config.toml
final_lr_fraction = 0.0
seq_len = 1024
train_tokens = 662700000
Each number is 50 + 12 x the weight over its row's rms, rounded and kept within 0 to 99. Layers, rows and columns count from 0. The size before them is the row's rms in percent of the matrix's.

# layer 12 MLP up, 4096x512, rms 0.183, rows 125-152, columns 128-255
097:63 27 37 48 41 41 38 37 33 72 38 47 63 45 49 32 59 50 44 25 64 43 34 75 41 45 40 55 50 37 45 62 35 47 50 58 43 66 45 31 44 41 43 22 50 59 46 69 45 33 61 54 43 40 59 34 78 69 37 37 56 45 39 50 55 70 59 69 64 31 49 30 34 54 73 44 64 57 52 48 55 32 45 52 48 33 48 48 48 63 65 41 38 41 55 72 52 57 50 60 21 57 53 24 58 55 52 50 39 44 46 56 47 76 55 54 67 50 58 40 48 60 53 39 46 45 49 34
100:33 66 38 50 26 41 41 55 48 61 62 62 40 50 57 43 53 74 42 41 35 49 40 64 55 43 43 31 48 52 43 27 50 46 63 48 48 42 65 26 41 42 76 64 52 52 45 39 57 53 54 37 40 63 52 55 42 43 48 47 44 53 40 42 50 57 53 63 69 58 38 54 46 57 48 42 27 70 55 66 67 35 32 34 44 61 54 69 27 38 38 64 76 48 50 67 22 35 40 42 44 53 43 42 67 52 38 30 44 49 28 56 60 64 55 52 34 49 72 53 36 54 38 57 55 42 54 44
096:49 40 49 52 60 51 49 64 39 47 70 44 68 62 37 25 58 53 49 28 54 44 60 66 55 76 56 58 52 39 65 60 52 62 52 41 37 39 47 25 38 49 43 53 52 51 49 67 57 67 50 55 51 48 53 52 50 46 78 47 62 42 68 60 38 49 55 46 55 51 53 59 47 67 69 59 58 73 59 46 37 49 28 72 57 52 51 54 64 32 32 60 46 47 49 42 56 48 46 49 41 59 46 60 54 51 67 68 65 48 72 64 52 47 44 35 38 67 63 50 53 54 36 50 35 60 36 66
097:47 40 44 47 52 53 62 46 51 61 55 44 55 46 40 62 50 48 44 49 51 50 40 55 49 45 69 58 45 30 65 46 61 37 35 46 60 43 70 30 64 54 53 60 48 52 58 47 20 59 39 49 31 47 27 63 69 49 67 44 52 43 77 52 33 58 69 49 60 61 45 51 67 52 61 49 52 46 57 63 43 60 67 59 27 49 51 39 43 53 36 50 63 50 47 65 61 48 69 41 53 41 34 68 30 69 67 47 47 29 52 61 41 43 43 41 56 51 50 59 44 51 44 36 61 68 33 26
095:52 43 74 46 43 51 69 35 53 52 36 31 65 59 36 52 45 14 50 52 56 63 35 48 55 38 61 43 52 62 17 39 32 60 49 50 41 51 49 41 47 64 45 22 50 50 57 65 45 54 55 43 74 37 61 42 44 48 61 56 66 49 30 66 54 65 38 85 53 44 52 48 53 42 64 37 58 43 38 24 54 61 49 65 69 52 45 38 43 62 47 47 37 44 35 27 59 67 53 71 53 32 49 54 39 56 44 57 29 37 45 45 58 49 49 49 48 72 31 65 31 51 55 55 45 64 65 38
103:76 54 40 47 55 44 38 36 39 57 56 51 56 43 54 44 35 44 40 61 60 51 57 55 61 38 59 77 54 41 33 46 71 57 38 56 49 36 46 44 31 58 60 56 59 70 72 66 59 44 57 44 55 36 76 42 54 65 36 30 28 61 63 36 57 58 60 64 49 51 50 36 42 46 48 62 50 41 46 62 50 59 50 38 41 53 49 54 65 42 49 56 47 42 36 43 73 50 47 54 51 45 28 72 34 62 45 68 50 48 28 38 53 42 66 19 66 58 41 33 42 49 65 57 32 49 34 67
100:38 63 37 70 27 23 66 54 43 42 29 53 44 75 33 42 46 51 51 57 51 59 39 45 46 47 55 45 64 66 61 61 31 53 31 32 41 61 39 60 59 41 52 35 58 33 52 58 46 52 55 54 44 29 60 36 70 60 60 75 60 60 49 69 66 85 51 41 62 48 39 55 50 48 49 35 55 52 51 42 38 44 62 44 52 48 45 47 46 54 65 64 52 45 39 50 67 54 38 45 59 71 65 56 44 50 59 37 66 30 54 41 50 52 56 46 65 44 61 27 48 47 56 35 35 63 34 41
096:57 51 31 56 51 55 72 49 59 55 40 20 42 64 58 53 35 49 47 67 36 46 58 42 57 52 43 57 59 34 51 40 41 50 46 62 42 58 39 48 54 70 36 73 34 50 70 38 67 37 37 39 55 42 49 62 31 56 44 50 44 35 66 35 44 52 44 62 59 42 49 58 58 50 53 67 11 43 39 80 66 76 62 53 49 53 39 66 42 30 37 58 52 48 50 49 59 18 52 56 47 41 48 27 48 47 60 54 40 59 46 61 80 49 50 33 44 47 50 56 59 37 41 45 65 37 41 74
100:58 63 35 59 51 33 48 61 35 32 61 62 24 34 34 65 33 62 45 61 59 62 52 56 63 59 25 52 61 35 45 29 59 48 38 55 54 43 39 38 62 46 31 54 28 55 49 33 41 49 55 31 53 25 57 60 32 43 50 27 38 55 55 49 31 41 45 50 44 52 42 62 39 35 63 35 68 43 55 61 59 56 46 35 47 65 63 57 61 65 54 77 50 55 41 42 56 68 36 39 60 58 63 41 55 52 41 72 23 40 36 55 64 56 54 37 76 54 46 47 52 56 50 52 61 29 51 68
101:42 51 55 22 67 55 56 41 46 55 51 40 39 60 38 41 46 68 61 33 42 62 49 38 50 42 56 48 57 49 47 39 29 65 51 51 40 43 62 25 68 43 49 36 53 51 30 41 41 33 53 44 52 47 29 60 54 51 72 46 52 34 58 48 46 88 38 34 46 44 34 46 32 47 43 41 49 47 50 41 56 50 43 50 54 50 41 65 41 44 41 68 52 45 31 74 60 50 55 47 55 58 59 54 32 57 54 44 39 64 47 41 63 66 70 66 46 50 40 39 54 55 47 41 63 55 44 54
098:51 69 24 44 70 51 22 69 70 35 55 50 36 29 38 72 36 40 56 56 64 61 34 42 35 65 42 48 68 43 56 62 42 64 46 54 51 54 32 35 39 51 60 48 45 65 53 47 54 44 52 42 51 56 36 71 64 50 46 53 31 42 47 49 79 61 56 55 38 29 51 50 34 46 56 36 55 42 77 51 51 33 52 37 48 63 38 44 56 55 45 58 42 58 55 66 45 71 52 58 64 47 43 43 73 73 48 60 54 40 37 52 34 64 42 35 36 33 55 42 74 24 48 52 70 48 44 37
116:22 36 58 44 57 38 35 32 68 49 62 55 58 27 62 48 55 60 48 47 61 55 49 39 41 49 36 40 64 43 71 50 37 37 53 53 50 40 60 50 43 66 42 48 30 46 56 53 70 42 48 54 32 62 31 63 50 55 44 76 55 46 51 25 35 40 17 43 62 53 63 63 51 65 63 65 45 43 41 60 65 67 32 37 48 48 48 22 42 45 58 58 36 38 61 53 46 60 48 68 51 27 56 48 51 35 45 77 47 50 41 26 48 52 48 56 51 49 47 46 47 68 58 48 38 57 28 64
102:62 57 22 50 49 40 48 42 34 54 42 39 60 42 53 51 27 34 58 61 54 39 29 34 44 54 47 62 63 44 48 55 30 56 60 64 38 58 47 29 51 25 45 37 36 63 47 51 45 53 42 48 56 13 60 15 43 32 39 58 37 54 53 54 62 65 47 26 33 60 44 26 71 41 42 51 56 64 51 48 54 46 64 49 35 53 62 64 44 43 32 77 66 80 64 55 28 37 40 28 57 53 52 43 33 80 44 51 70 52 50 50 68 61 45 36 54 51 53 64 46 51 50 53 65 48 48 50
102:50 47 49 51 70 72 47 45 21 60 35 38 46 49 67 50 67 56 44 33 43 50 53 51 43 44 28 63 78 48 52 69 31 38 46 57 73 46 33 70 37 57 44 56 38 37 61 29 32 44 57 31 45 37 27 51 62 60 52 53 54 50 56 42 78 44 62 55 65 41 35 57 54 62 32 52 40 64 69 62 54 58 45 38 58 58 40 47 50 60 61 47 54 38 48 46 47 59 63 40 64 40 43 45 69 59 59 45 39 32 25 53 51 38 48 33 51 47 52 76 39 48 57 61 39 41 64 87
104:74 33 56 62 56 67 41 53 59 55 41 34 57 37 50 57 35 46 35 58 58 45 57 36 39 57 67 44 39 52 44 53 31 35 52 44 50 48 34 72 59 53 34 56 33 59 34 51 42 35 55 50 73 51 38 48 46 45 35 54 45 42 68 52 47 47 50 58 32 33 39 51 32 52 73 52 71 56 85 46 60 41 51 67 58 48 58 37 52 46 51 52 41 57 48 53 45 48 76 62 64 60 52 58 61 34 52 38 65 50 37 52 38 55 47 52 43 46 54 32 50 55 39 49 57 71 48 32
099:56 23 46 54 43 41 72 44 24 55 41 63 48 43 37 41 54 56 49 64 36 60 44 49 51 38 34 49 37 51 44 41 60 56 47 45 80 41 23 34 48 63 44 46 63 46 57 81 61 29 40 58 47 42 77 54 37 53 37 58 46 66 83 48 33 52 55 79 52 70 62 45 37 56 64 63 31 29 69 60 44 61 50 34 46 46 62 46 23 33 47 47 40 39 73 53 81 62 45 67 61 48 39 39 47 50 45 70 37 58 28 44 35 64 45 33 48 71 53 74 50 38 73 47 67 65 78 29
099:50 57 63 57 62 36 65 39 60 47 50 61 61 57 55 57 46 49 62 46 57 51 54 43 54 60 52 62 46 55 53 66 45 61 48 40 38 48 32 51 37 52 54 55 44 43 54 49 57 55 23 56 57 35 54 34 54 32 36 54 38 43 58 68 47 77 51 31 30 48 63 38 53 35 42 46 42 68 48 43 48 56 65 45 32 52 51 50 49 48 52 45 68 34 40 69 39 53 56 57 47 33 67 51 43 45 41 50 65 35 40 46 29 46 34 54 38 42 71 38 64 57 29 56 48 56 57 43
100:70 52 59 61 56 66 64 59 76 43 43 14 62 41 40 85 67 51 60 55 65 54 57 40 24 26 52 64 50 39 48 57 68 45 53 72 53 36 43 54 36 44 29 53 51 54 47 67 46 41 35 51 40 43 48 52 40 59 86 44 67 57 51 61 53 43 75 21 55 35 35 56 33 50 81 54 62 48 30 42 64 52 58 78 40 44 64 28 26 43 59 42 37 57 41 29 31 39 35 47 39 46 53 52 56 35 47 49 51 47 58 36 78 64 50 42 45 52 65 57 52 40 30 62 40 60 43 44
101:38 38 68 57 49 90 48 59 55 36 68 41 51 65 45 30 57 68 73 46 71 50 67 35 58 38 45 30 36 41 64 46 58 46 69 58 55 41 57 26 44 48 47 52 49 79 56 49 51 41 27 57 53 49 60 64 38 91 47 44 19 45 53 52 40 48 54 60 59 58 38 48 29 45 41 45 39 44 54 44 58 58 45 53 49 19 52 60 74 47 49 50 61 60 54 44 83 46 59 39 51 30 43 84 66 48 53 38 46 36 45 43 57 63 30 76 46 35 23 50 57 45 49 47 35 57 59 58
100:44 49 42 45 50 53 35 71 73 28 34 60 33 30 28 15 47 25 47 63 36 41 58 74 46 38 70 40 51 54 65 59 36 56 51 48 58 46 50 55 60 54 59 67 32 63 22 27 69 32 58 28 71 28 50 37 72 58 26 45 37 48 47 66 49 52 45 70 65 50 48 46 51 67 39 59 53 36 40 70 45 46 55 49 46 38 56 60 53 33 45 59 63 60 47 51 61 31 56 49 43 37 50 62 57 44 57 49 73 51 38 54 47 41 51 48 46 73 73 55 54 51 51 43 36 56 34 45
121:39 40 64 46 50 55 48 40 30 43 28 44 43 36 52 39 67 36 60 46 71 45 69 60 56 44 52 43 33 51 45 39 29 55 68 30 41 39 47 52 39 37 50 45 64 58 61 48 42 45 47 41 46 60 56 62 61 56 57 33 69 57 42 27 38 55 36 48 55 28 51 46 56 19 49 62 36 45 27 44 49 51 65 36 36 59 52 38 57 64 54 20 37 45 49 57 40 50 60 56 59 78 45 47 50 55 44 35 62 50 61 24 42 59 44 43 65 40 52 68 69 41 54 55 48 52 60 53
104:46 55 47 51 42 72 58 48 48 55 56 49 33 52 43 65 41 55 51 50 52 63 18 37 71 52 47 46 60 48 48 32 51 49 58 33 37 51 47 41 44 47 30 41 50 56 57 58 40 54 87 38 47 55 42 37 42 62 55 18 33 69 49 54 26 60 46 61 41 54 64 60 49 42 45 46 51 55 37 53 49 62 50 70 60 62 47 58 66 51 64 60 48 39 68 24 37 47 55 44 41 61 62 55 56 38 60 46 37 41 45 71 59 62 46 37 54 44 65 87 66 43 27 54 65 55 52 42
098:53 42 61 39 58 39 41 58 58 44 35 71 51 66 59 10 67 32 67 40 66 62 42 56 62 53 58 60 53 78 60 28 55 44 32 26 46 63 40 30 67 48 57 47 60 32 53 47 62 52 45 51 34 53 41 54 60 52 47 53 35 50 44 57 67 54 14 46 48 32 45 39 74 62 53 37 40 38 47 62 53 40 39 65 44 61 51 48 62 39 59 67 24 55 25 36 60 60 42 48 42 42 43 66 45 44 50 28 35 50 51 62 66 39 53 70 44 56 52 36 68 41 54 62 89 61 52 32
098:33 32 40 45 46 68 64 44 50 39 58 27 62 48 43 36 39 27 63 55 78 36 36 37 32 62 58 66 31 46 66 40 60 80 60 39 51 51 31 62 49 51 51 37 28 34 45 53 47 47 63 43 61 49 54 64 46 31 43 54 48 43 24 40 25 60 54 55 60 57 75 52 51 43 56 60 43 35 59 88 71 72 48 61 38 58 41 62 59 25 53 47 49 38 47 36 54 41 64 45 45 26 39 43 51 47 41 36 67 55 47 43 53 63 71 51 50 34 35 65 31 34 78 39 51 37 33 40
098:54 56 68 56 49 55 66 32 46 51 48 33 51 24 41 59 61 40 63 56 33 44 52 62 74 61 44 65 57 61 57 41 50 28 56 42 71 60 41 48 46 49 63 65 40 65 47 53 65 45 44 40 43 66 46 54 40 49 65 49 60 30 33 45 55 44 43 46 16 34 37 27 50 55 47 72 54 40 50 53 46 46 59 85 38 38 40 65 41 37 52 76 44 39 61 40 65 31 46 40 53 49 38 39 38 38 59 59 54 60 62 74 49 43 66 64 33 25 37 53 45 28 38 71 51 49 33 44
095:54 43 62 59 57 49 54 61 55 50 47 39 57 46 54 46 37 39 60 48 49 59 55 59 61 51 41 48 70 55 44 65 52 72 53 64 44 46 48 61 67 49 39 70 42 44 56 57 54 60 58 46 33 32 28 57 33 49 36 41 45 50 43 47 64 42 41 28 55 63 48 57 34 37 74 64 40 42 46 57 28 47 49 47 44 36 64 46 57 28 49 50 38 39 50 41 51 38 50 67 57 60 66 50 33 43 31 65 73 37 47 67 23 64 45 37 80 45 41 77 63 54 29 53 66 49 45 48
098:58 14 29 50 57 50 86 37 56 37 38 50 58 48 56 58 26 26 45 40 36 44 49 64 53 77 50 47 63 61 47 34 48 69 62 60 48 43 52 64 39 25 45 36 51 51 35 35 54 54 39 43 66 29 55 45 47 35 38 47 51 52 45 48 52 41 47 46 41 34 72 48 69 41 60 53 56 55 59 41 49 35 77 47 56 53 54 47 45 47 46 64 36 52 54 48 48 45 52 40 38 55 51 39 65 66 52 22 38 58 58 55 52 53 13 45 44 34 71 59 32 48 68 49 61 54 39 55
092:28 38 46 38 43 66 48 47 60 50 39 49 42 47 49 60 54 40 51 51 58 60 25 70 55 36 43 55 28 51 57 47 41 54 45 76 60 58 54 58 39 69 65 50 56 43 57 42 74 58 46 48 46 21 49 49 52 40 74 64 22 36 41 42 50 66 41 57 70 50 36 40 50 50 47 76 54 59 46 52 23 38 32 52 57 77 48 54 23 52 60 50 15 55 27 33 55 43 54 31 32 74 38 25 61 54 45 54 48 44 42 46 54 41 47 45 48 56 39 66 51 58 56 24 62 32 36 48
# layer 12 MLP down (transposed), 4096x512, rms 0.192, rows 125-151, columns 128-255
097:46 39 59 47 37 48 35 53 53 27 62 72 35 56 58 51 35 56 55 65 47 60 45 59 53 40 42 47 50 30 49 39 60 41 61 37 27 35 56 55 34 56 35 65 55 40 79 50 48 41 60 43 36 37 43 70 45 59 32 67 31 45 61 45 58 61 53 33 44 51 40 52 53 52 55 67 33 62 51 45 35 57 48 61 34 51 48 27 46 33 40 45 47 54 63 45 52 58 59 59 61 61 24 34 60 65 54 63 64 56 23 50 39 42 57 56 59 37 37 42 31 69 42 69 70 70 36 38
102:67 35 55 33 63 54 27 30 25 59 55 60 56 32 27 49 56 21 58 52 57 41 60 59 52 63 46 41 50 46 71 50 44 36 42 50 64 48 42 57 72 69 56 51 46 42 51 47 45 51 41 54 48 40 53 39 42 55 49 42 47 41 52 44 65 55 52 46 41 58 26 64 44 37 40 34 54 33 68 42 46 51 67 27 38 39 44 54 56 63 76 51 51 55 54 34 24 58 34 53 38 51 53 46 47 34 57 32 37 38 47 58 45 69 21 64 45 41 40 36 58 57 62 43 45 56 56 50
108:45 73 56 49 69 70 54 54 44 49 58 61 55 53 71 03 53 40 55 45 61 48 50 51 52 77 48 46 49 43 63 73 48 34 44 74 56 59 55 52 46 60 49 51 58 50 46 67 43 45 46 58 53 56 40 32 51 50 36 38 60 51 61 46 39 27 44 51 55 53 46 74 46 56 45 57 55 45 50 55 72 83 34 55 28 61 59 42 47 63 52 41 40 49 53 65 39 48 59 55 54 37 47 61 56 55 69 61 68 57 52 36 51 40 70 38 57 38 25 58 47 63 69 12 49 10 51 52
103:54 59 51 39 64 73 38 52 40 67 69 65 33 39 32 65 47 42 51 50 53 42 47 62 61 46 68 65 55 84 51 52 35 60 65 59 56 69 60 58 44 51 38 45 41 63 52 36 52 46 47 50 53 44 20 55 35 38 36 57 56 51 50 66 68 30 69 46 51 30 55 56 41 36 36 56 63 41 58 59 67 43 51 57 70 65 69 44 56 48 51 50 45 41 54 68 53 51 45 74 44 21 69 48 69 57 73 49 55 72 46 51 35 53 86 52 62 28 44 42 44 60 38 33 59 50 53 74
094:55 47 50 59 42 54 59 56 41 35 59 63 46 44 49 17 28 49 44 63 67 35 44 47 46 29 36 60 67 14 49 71 59 57 53 42 42 37 43 51 51 56 53 56 54 27 35 45 48 58 56 40 42 43 47 49 40 38 51 50 57 41 62 73 49 35 50 45 54 43 65 72 51 51 44 73 66 45 54 58 65 46 46 20 48 46 56 37 40 62 46 37 78 51 46 41 52 69 51 71 60 67 73 34 64 23 33 55 62 60 57 50 40 60 46 65 74 54 71 48 46 43 52 62 59 42 37 30
103:66 43 62 59 39 52 32 27 34 58 46 46 60 58 39 37 31 68 48 65 61 34 56 48 48 53 51 35 43 47 40 72 61 62 76 59 29 36 27 45 39 46 60 49 44 54 42 56 40 78 57 64 65 49 49 34 39 68 57 52 40 47 46 43 24 22 46 30 47 60 41 61 48 77 59 43 45 41 37 52 60 37 52 66 36 59 52 50 36 55 36 67 64 44 49 68 28 62 51 68 33 42 53 63 38 51 42 29 81 71 51 54 61 51 39 50 29 51 72 39 47 71 49 51 49 65 57 54
105:42 46 68 48 41 46 51 52 50 70 70 56 53 35 68 42 62 52 45 60 59 34 45 51 40 44 64 38 57 56 30 57 74 37 41 41 60 39 21 52 66 44 34 48 58 55 38 73 65 72 29 53 44 55 47 59 47 54 23 57 25 60 67 34 35 40 61 46 42 52 39 18 44 52 43 28 47 34 49 64 47 43 50 27 51 57 54 37 40 53 40 57 49 58 57 47 43 56 66 55 34 58 31 56 45 55 59 51 44 35 44 31 52 26 59 58 36 30 39 33 40 49 56 49 49 49 31 39
102:61 48 44 44 50 50 53 52 53 53 31 53 71 43 60 18 69 61 33 45 68 39 44 63 45 64 60 63 80 35 55 69 52 47 36 60 49 51 48 47 59 63 33 29 65 52 51 55 52 58 47 43 34 50 50 72 43 38 63 57 49 46 38 50 57 32 35 44 28 57 59 54 43 36 66 28 46 43 42 51 69 44 56 37 69 29 47 47 36 46 47 45 56 56 45 51 25 55 65 61 52 51 48 52 59 30 49 41 54 50 40 49 39 33 46 37 50 43 48 53 43 61 38 45 38 45 62 62
099:51 33 57 62 48 47 60 58 20 52 38 65 49 31 57 69 58 50 52 15 50 50 58 41 61 47 33 62 71 53 47 44 44 37 64 50 68 40 59 59 53 43 40 37 50 59 59 45 62 63 43 57 26 56 58 36 49 58 52 42 56 62 47 49 60 43 30 66 43 50 60 45 59 55 62 62 72 54 36 53 75 27 58 29 56 40 30 52 44 67 51 29 51 56 44 40 51 52 45 49 38 40 49 42 48 91 55 38 66 45 36 76 59 58 50 49 39 67 35 61 56 61 41 57 76 49 44 65
105:37 61 51 50 26 58 63 42 46 80 61 37 46 40 51 56 46 40 34 44 56 54 44 36 28 51 57 48 58 53 39 67 52 66 56 53 53 54 58 50 33 51 70 58 41 68 37 32 63 49 49 33 52 53 44 51 70 33 36 63 58 70 47 55 50 39 48 40 45 53 27 43 48 74 28 41 66 59 64 46 45 70 40 34 70 58 29 41 47 47 44 50 51 51 44 47 63 55 55 16 55 60 62 45 38 47 40 57 21 52 50 44 74 17 58 51 47 53 50 69 53 56 34 54 47 56 57 53
104:55 38 63 64 31 46 45 66 48 57 47 69 57 34 74 57 50 07 34 34 31 60 51 61 44 51 58 68 29 46 63 52 52 53 50 73 52 35 42 52 60 58 43 35 50 33 51 45 52 44 42 74 64 60 48 62 35 16 56 59 36 60 47 60 57 31 70 49 56 63 59 33 26 50 24 42 45 48 54 51 42 42 35 80 51 65 70 23 56 50 56 59 54 49 77 58 52 59 48 51 23 31 61 33 65 38 76 51 63 54 47 53 59 47 49 44 74 59 66 65 44 54 43 50 35 54 45 43
092:46 30 51 67 55 38 39 47 66 28 63 59 47 25 53 46 35 62 40 74 68 52 43 42 60 69 61 34 36 42 51 55 49 55 46 40 47 49 52 47 45 50 50 66 34 47 55 43 64 37 46 52 56 35 53 47 62 50 35 50 72 69 68 57 67 46 30 51 56 59 65 53 55 44 53 66 43 57 39 32 43 65 60 45 49 36 54 33 52 26 47 62 54 42 50 65 51 49 37 19 54 38 59 26 35 57 46 60 44 64 62 31 66 41 68 45 63 73 58 73 43 61 62 59 47 64 47 52
096:51 70 69 64 56 55 57 55 66 35 45 62 44 50 42 45 56 51 48 30 71 50 69 43 50 42 46 47 38 59 36 43 61 50 46 25 57 36 47 68 47 50 46 65 59 54 63 47 59 34 68 69 37 81 49 56 55 38 59 59 65 41 33 48 38 45 53 51 68 47 47 69 31 73 47 66 49 51 62 47 42 50 37 37 41 80 46 33 61 33 51 21 34 40 55 52 31 19 63 14 46 39 33 38 40 33 65 45 34 46 51 58 49 49 54 66 52 40 53 33 61 47 59 59 31 51 57 50
104:44 34 79 67 49 74 49 54 44 40 64 59 39 49 65 73 42 54 40 39 50 48 52 40 56 45 48 40 57 49 58 41 59 57 50 42 27 42 51 60 58 38 40 53 42 57 47 37 32 52 61 41 32 42 59 45 46 65 47 67 57 49 40 41 52 44 50 61 35 53 57 36 59 44 24 62 43 53 36 45 63 56 37 45 58 48 49 42 57 25 38 51 53 43 33 52 60 62 38 59 44 57 45 74 55 46 37 30 59 62 54 75 49 36 30 38 26 44 38 59 57 46 42 37 35 50 52 54
106:50 70 57 51 51 52 59 49 33 49 59 47 56 25 25 48 43 25 65 60 50 38 37 74 55 57 55 47 42 38 68 44 51 44 16 42 59 35 56 51 49 65 43 44 51 39 67 52 54 62 24 41 37 47 54 51 46 71 73 52 56 55 47 64 48 49 56 63 33 29 62 47 53 31 57 48 58 62 31 42 52 31 50 45 43 43 47 65 57 41 75 67 47 43 30 47 37 58 60 69 43 53 51 53 51 70 54 38 47 49 45 62 47 28 54 39 58 37 47 43 70 42 61 51 39 48 69 46
102:50 55 44 54 61 59 47 29 38 24 52 54 79 85 84 61 66 46 40 47 46 70 52 39 36 69 35 38 47 45 46 43 42 39 30 54 38 37 36 49 40 36 18 40 48 74 49 58 40 46 48 33 57 41 43 50 50 39 70 57 44 55 54 60 50 52 45 44 56 39 43 54 38 61 32 40 54 58 40 59 44 41 33 44 64 46 63 48 56 23 60 44 43 58 26 55 25 47 51 62 70 40 64 34 69 58 64 51 54 42 65 51 53 57 43 51 31 39 55 65 38 59 59 56 36 38 41 45
095:54 52 50 53 48 20 60 47 59 62 40 43 37 69 28 59 63 43 59 52 43 55 50 33 39 62 60 60 28 44 64 46 50 57 50 69 51 47 70 49 65 46 45 78 40 47 64 55 60 62 44 63 51 45 54 42 37 50 48 47 41 45 23 30 53 61 53 45 35 48 58 60 60 50 33 51 76 49 40 46 55 32 65 59 45 30 46 61 50 34 51 64 65 33 70 55 65 30 47 61 59 51 50 51 46 57 51 44 43 60 59 38 86 63 40 29 50 58 50 61 24 57 38 45 65 36 48 61
105:51 42 46 73 64 43 56 41 68 52 65 43 58 73 62 70 31 50 59 59 50 50 36 66 40 37 18 38 43 46 42 42 65 50 58 51 25 71 45 45 53 61 55 44 50 59 61 55 29 49 23 86 68 37 71 44 47 39 56 48 44 50 55 57 55 47 59 44 55 48 54 88 59 56 55 48 54 48 58 46 45 54 54 55 64 38 48 58 48 37 86 36 27 65 56 49 44 43 59 56 40 30 57 47 55 37 41 52 51 51 39 33 46 30 55 46 31 67 51 62 38 40 52 36 56 58 44 54
098:67 63 31 59 63 29 37 20 56 43 40 50 48 33 55 32 45 60 44 17 58 52 75 39 38 60 44 39 44 39 54 34 58 62 23 49 59 53 47 67 32 46 40 40 74 45 65 48 55 30 34 35 44 59 47 35 59 56 53 47 59 53 50 56 52 45 61 66 47 41 47 62 53 58 54 44 32 62 45 51 45 50 45 68 49 51 33 50 80 71 52 41 74 48 54 67 64 43 78 30 33 41 53 39 39 50 56 35 44 55 47 43 61 48 44 43 51 24 27 43 37 53 47 67 42 38 59 60
100:63 49 58 39 35 31 56 39 64 62 52 60 66 40 64 40 45 48 52 51 38 41 50 44 45 41 48 56 46 53 59 38 71 54 43 57 47 50 54 52 46 70 30 74 35 40 40 39 56 45 44 50 55 63 56 34 47 35 57 31 55 44 58 42 39 45 56 58 35 33 49 46 66 66 44 47 48 44 59 44 43 51 49 49 43 47 47 34 35 54 71 72 56 65 31 43 48 58 33 96 65 50 34 48 60 39 39 48 38 42 35 35 40 28 57 38 56 32 44 51 40 40 47 53 58 42 67 53
117:44 45 56 56 42 52 46 36 35 48 53 59 40 49 58 49 61 59 68 62 52 56 41 39 57 49 54 50 38 35 47 36 41 55 61 47 44 46 54 34 35 56 47 60 42 41 41 49 51 43 48 43 52 50 56 51 40 35 53 43 41 68 59 52 53 68 69 41 32 48 24 42 46 47 39 62 51 63 54 33 37 51 89 37 41 31 67 60 60 51 43 27 31 47 49 52 32 49 56 40 64 67 44 68 30 53 39 39 62 63 75 19 40 53 58 37 84 56 71 64 75 44 46 49 37 29 68 43
101:71 61 83 41 43 47 58 62 46 56 70 39 59 69 54 53 55 31 44 66 32 51 54 42 40 57 60 18 59 63 56 52 57 56 46 53 61 42 41 39 60 45 54 65 56 53 65 53 44 48 47 62 51 44 50 62 53 45 39 43 20 65 50 50 20 59 25 52 54 41 40 63 55 53 66 60 60 51 43 55 61 74 48 35 53 40 60 52 31 44 66 52 64 72 72 39 39 73 65 15 45 60 49 41 53 44 62 74 51 38 29 32 36 45 58 48 49 36 34 32 44 46 42 61 35 26 59 57
099:23 59 58 32 50 57 47 56 49 30 44 37 56 52 28 49 43 55 52 51 53 55 47 23 55 57 42 24 48 35 58 49 61 51 57 78 55 33 45 56 48 63 36 37 52 60 43 48 44 53 41 71 56 47 41 57 54 63 52 55 40 32 59 51 57 56 44 70 51 72 62 57 61 44 48 51 54 51 47 54 61 35 35 66 51 52 55 49 36 36 49 41 54 53 46 60 36 36 47 45 31 68 79 57 41 49 61 23 66 41 40 69 63 58 41 68 41 60 40 75 51 45 61 60 58 51 29 44
091:48 52 24 52 65 41 54 56 55 65 50 48 50 73 55 52 58 42 58 35 59 40 46 54 32 60 42 61 79 54 47 42 32 71 67 44 87 46 35 43 43 58 48 60 44 35 71 60 39 41 37 47 53 35 51 41 50 48 63 59 58 51 41 42 72 51 49 52 54 47 23 66 60 39 80 55 46 45 41 46 43 67 34 49 38 42 37 49 66 63 58 59 59 49 31 51 81 76 55 69 65 52 48 36 47 52 57 53 59 49 65 52 41 53 80 75 43 53 33 42 58 53 81 36 57 50 49 56
097:37 37 69 52 46 52 43 51 43 43 45 47 51 77 60 39 44 58 21 50 44 39 52 60 85 67 60 56 34 50 56 39 50 69 64 44 56 62 60 26 76 60 57 49 53 44 37 44 49 59 32 54 53 56 54 38 34 65 50 65 68 50 50 58 50 50 42 47 61 45 49 51 36 47 43 42 42 52 37 42 43 41 41 44 27 81 54 40 64 73 32 60 52 49 61 35 63 37 43 73 45 58 63 53 50 39 74 44 53 51 40 52 40 40 61 43 49 45 58 57 48 35 56 32 49 46 62 52
101:48 39 40 62 46 64 70 53 55 60 55 51 53 45 39 60 32 59 53 62 47 50 49 49 32 53 50 77 58 50 29 41 59 58 32 53 72 77 37 55 41 45 51 48 42 43 62 53 58 63 59 47 41 52 58 76 47 49 48 44 29 48 39 46 50 32 49 50 44 47 73 52 47 62 70 63 35 43 64 54 56 61 58 36 30 36 65 61 39 57 45 71 52 66 47 45 30 46 49 66 59 47 35 66 53 38 55 55 50 47 65 52 41 70 62 41 35 65 65 47 49 24 56 51 46 45 37 45
095:45 68 63 34 57 34 50 67 53 61 71 50 34 24 56 28 51 69 45 67 54 59 30 62 58 40 47 63 40 38 40 62 45 59 38 42 42 53 51 43 32 54 54 77 55 56 48 69 39 51 49 36 54 40 50 46 48 68 44 57 09 48 72 19 59 53 54 44 55 53 44 54 29 43 54 61 52 63 41 49 62 67 49 40 67 57 49 42 55 42 30 48 58 62 76 43 73 42 72 41 54 59 50 56 48 40 73 49 36 58 57 51 46 53 17 65 37 49 64 50 48 44 43 54 58 52 54 62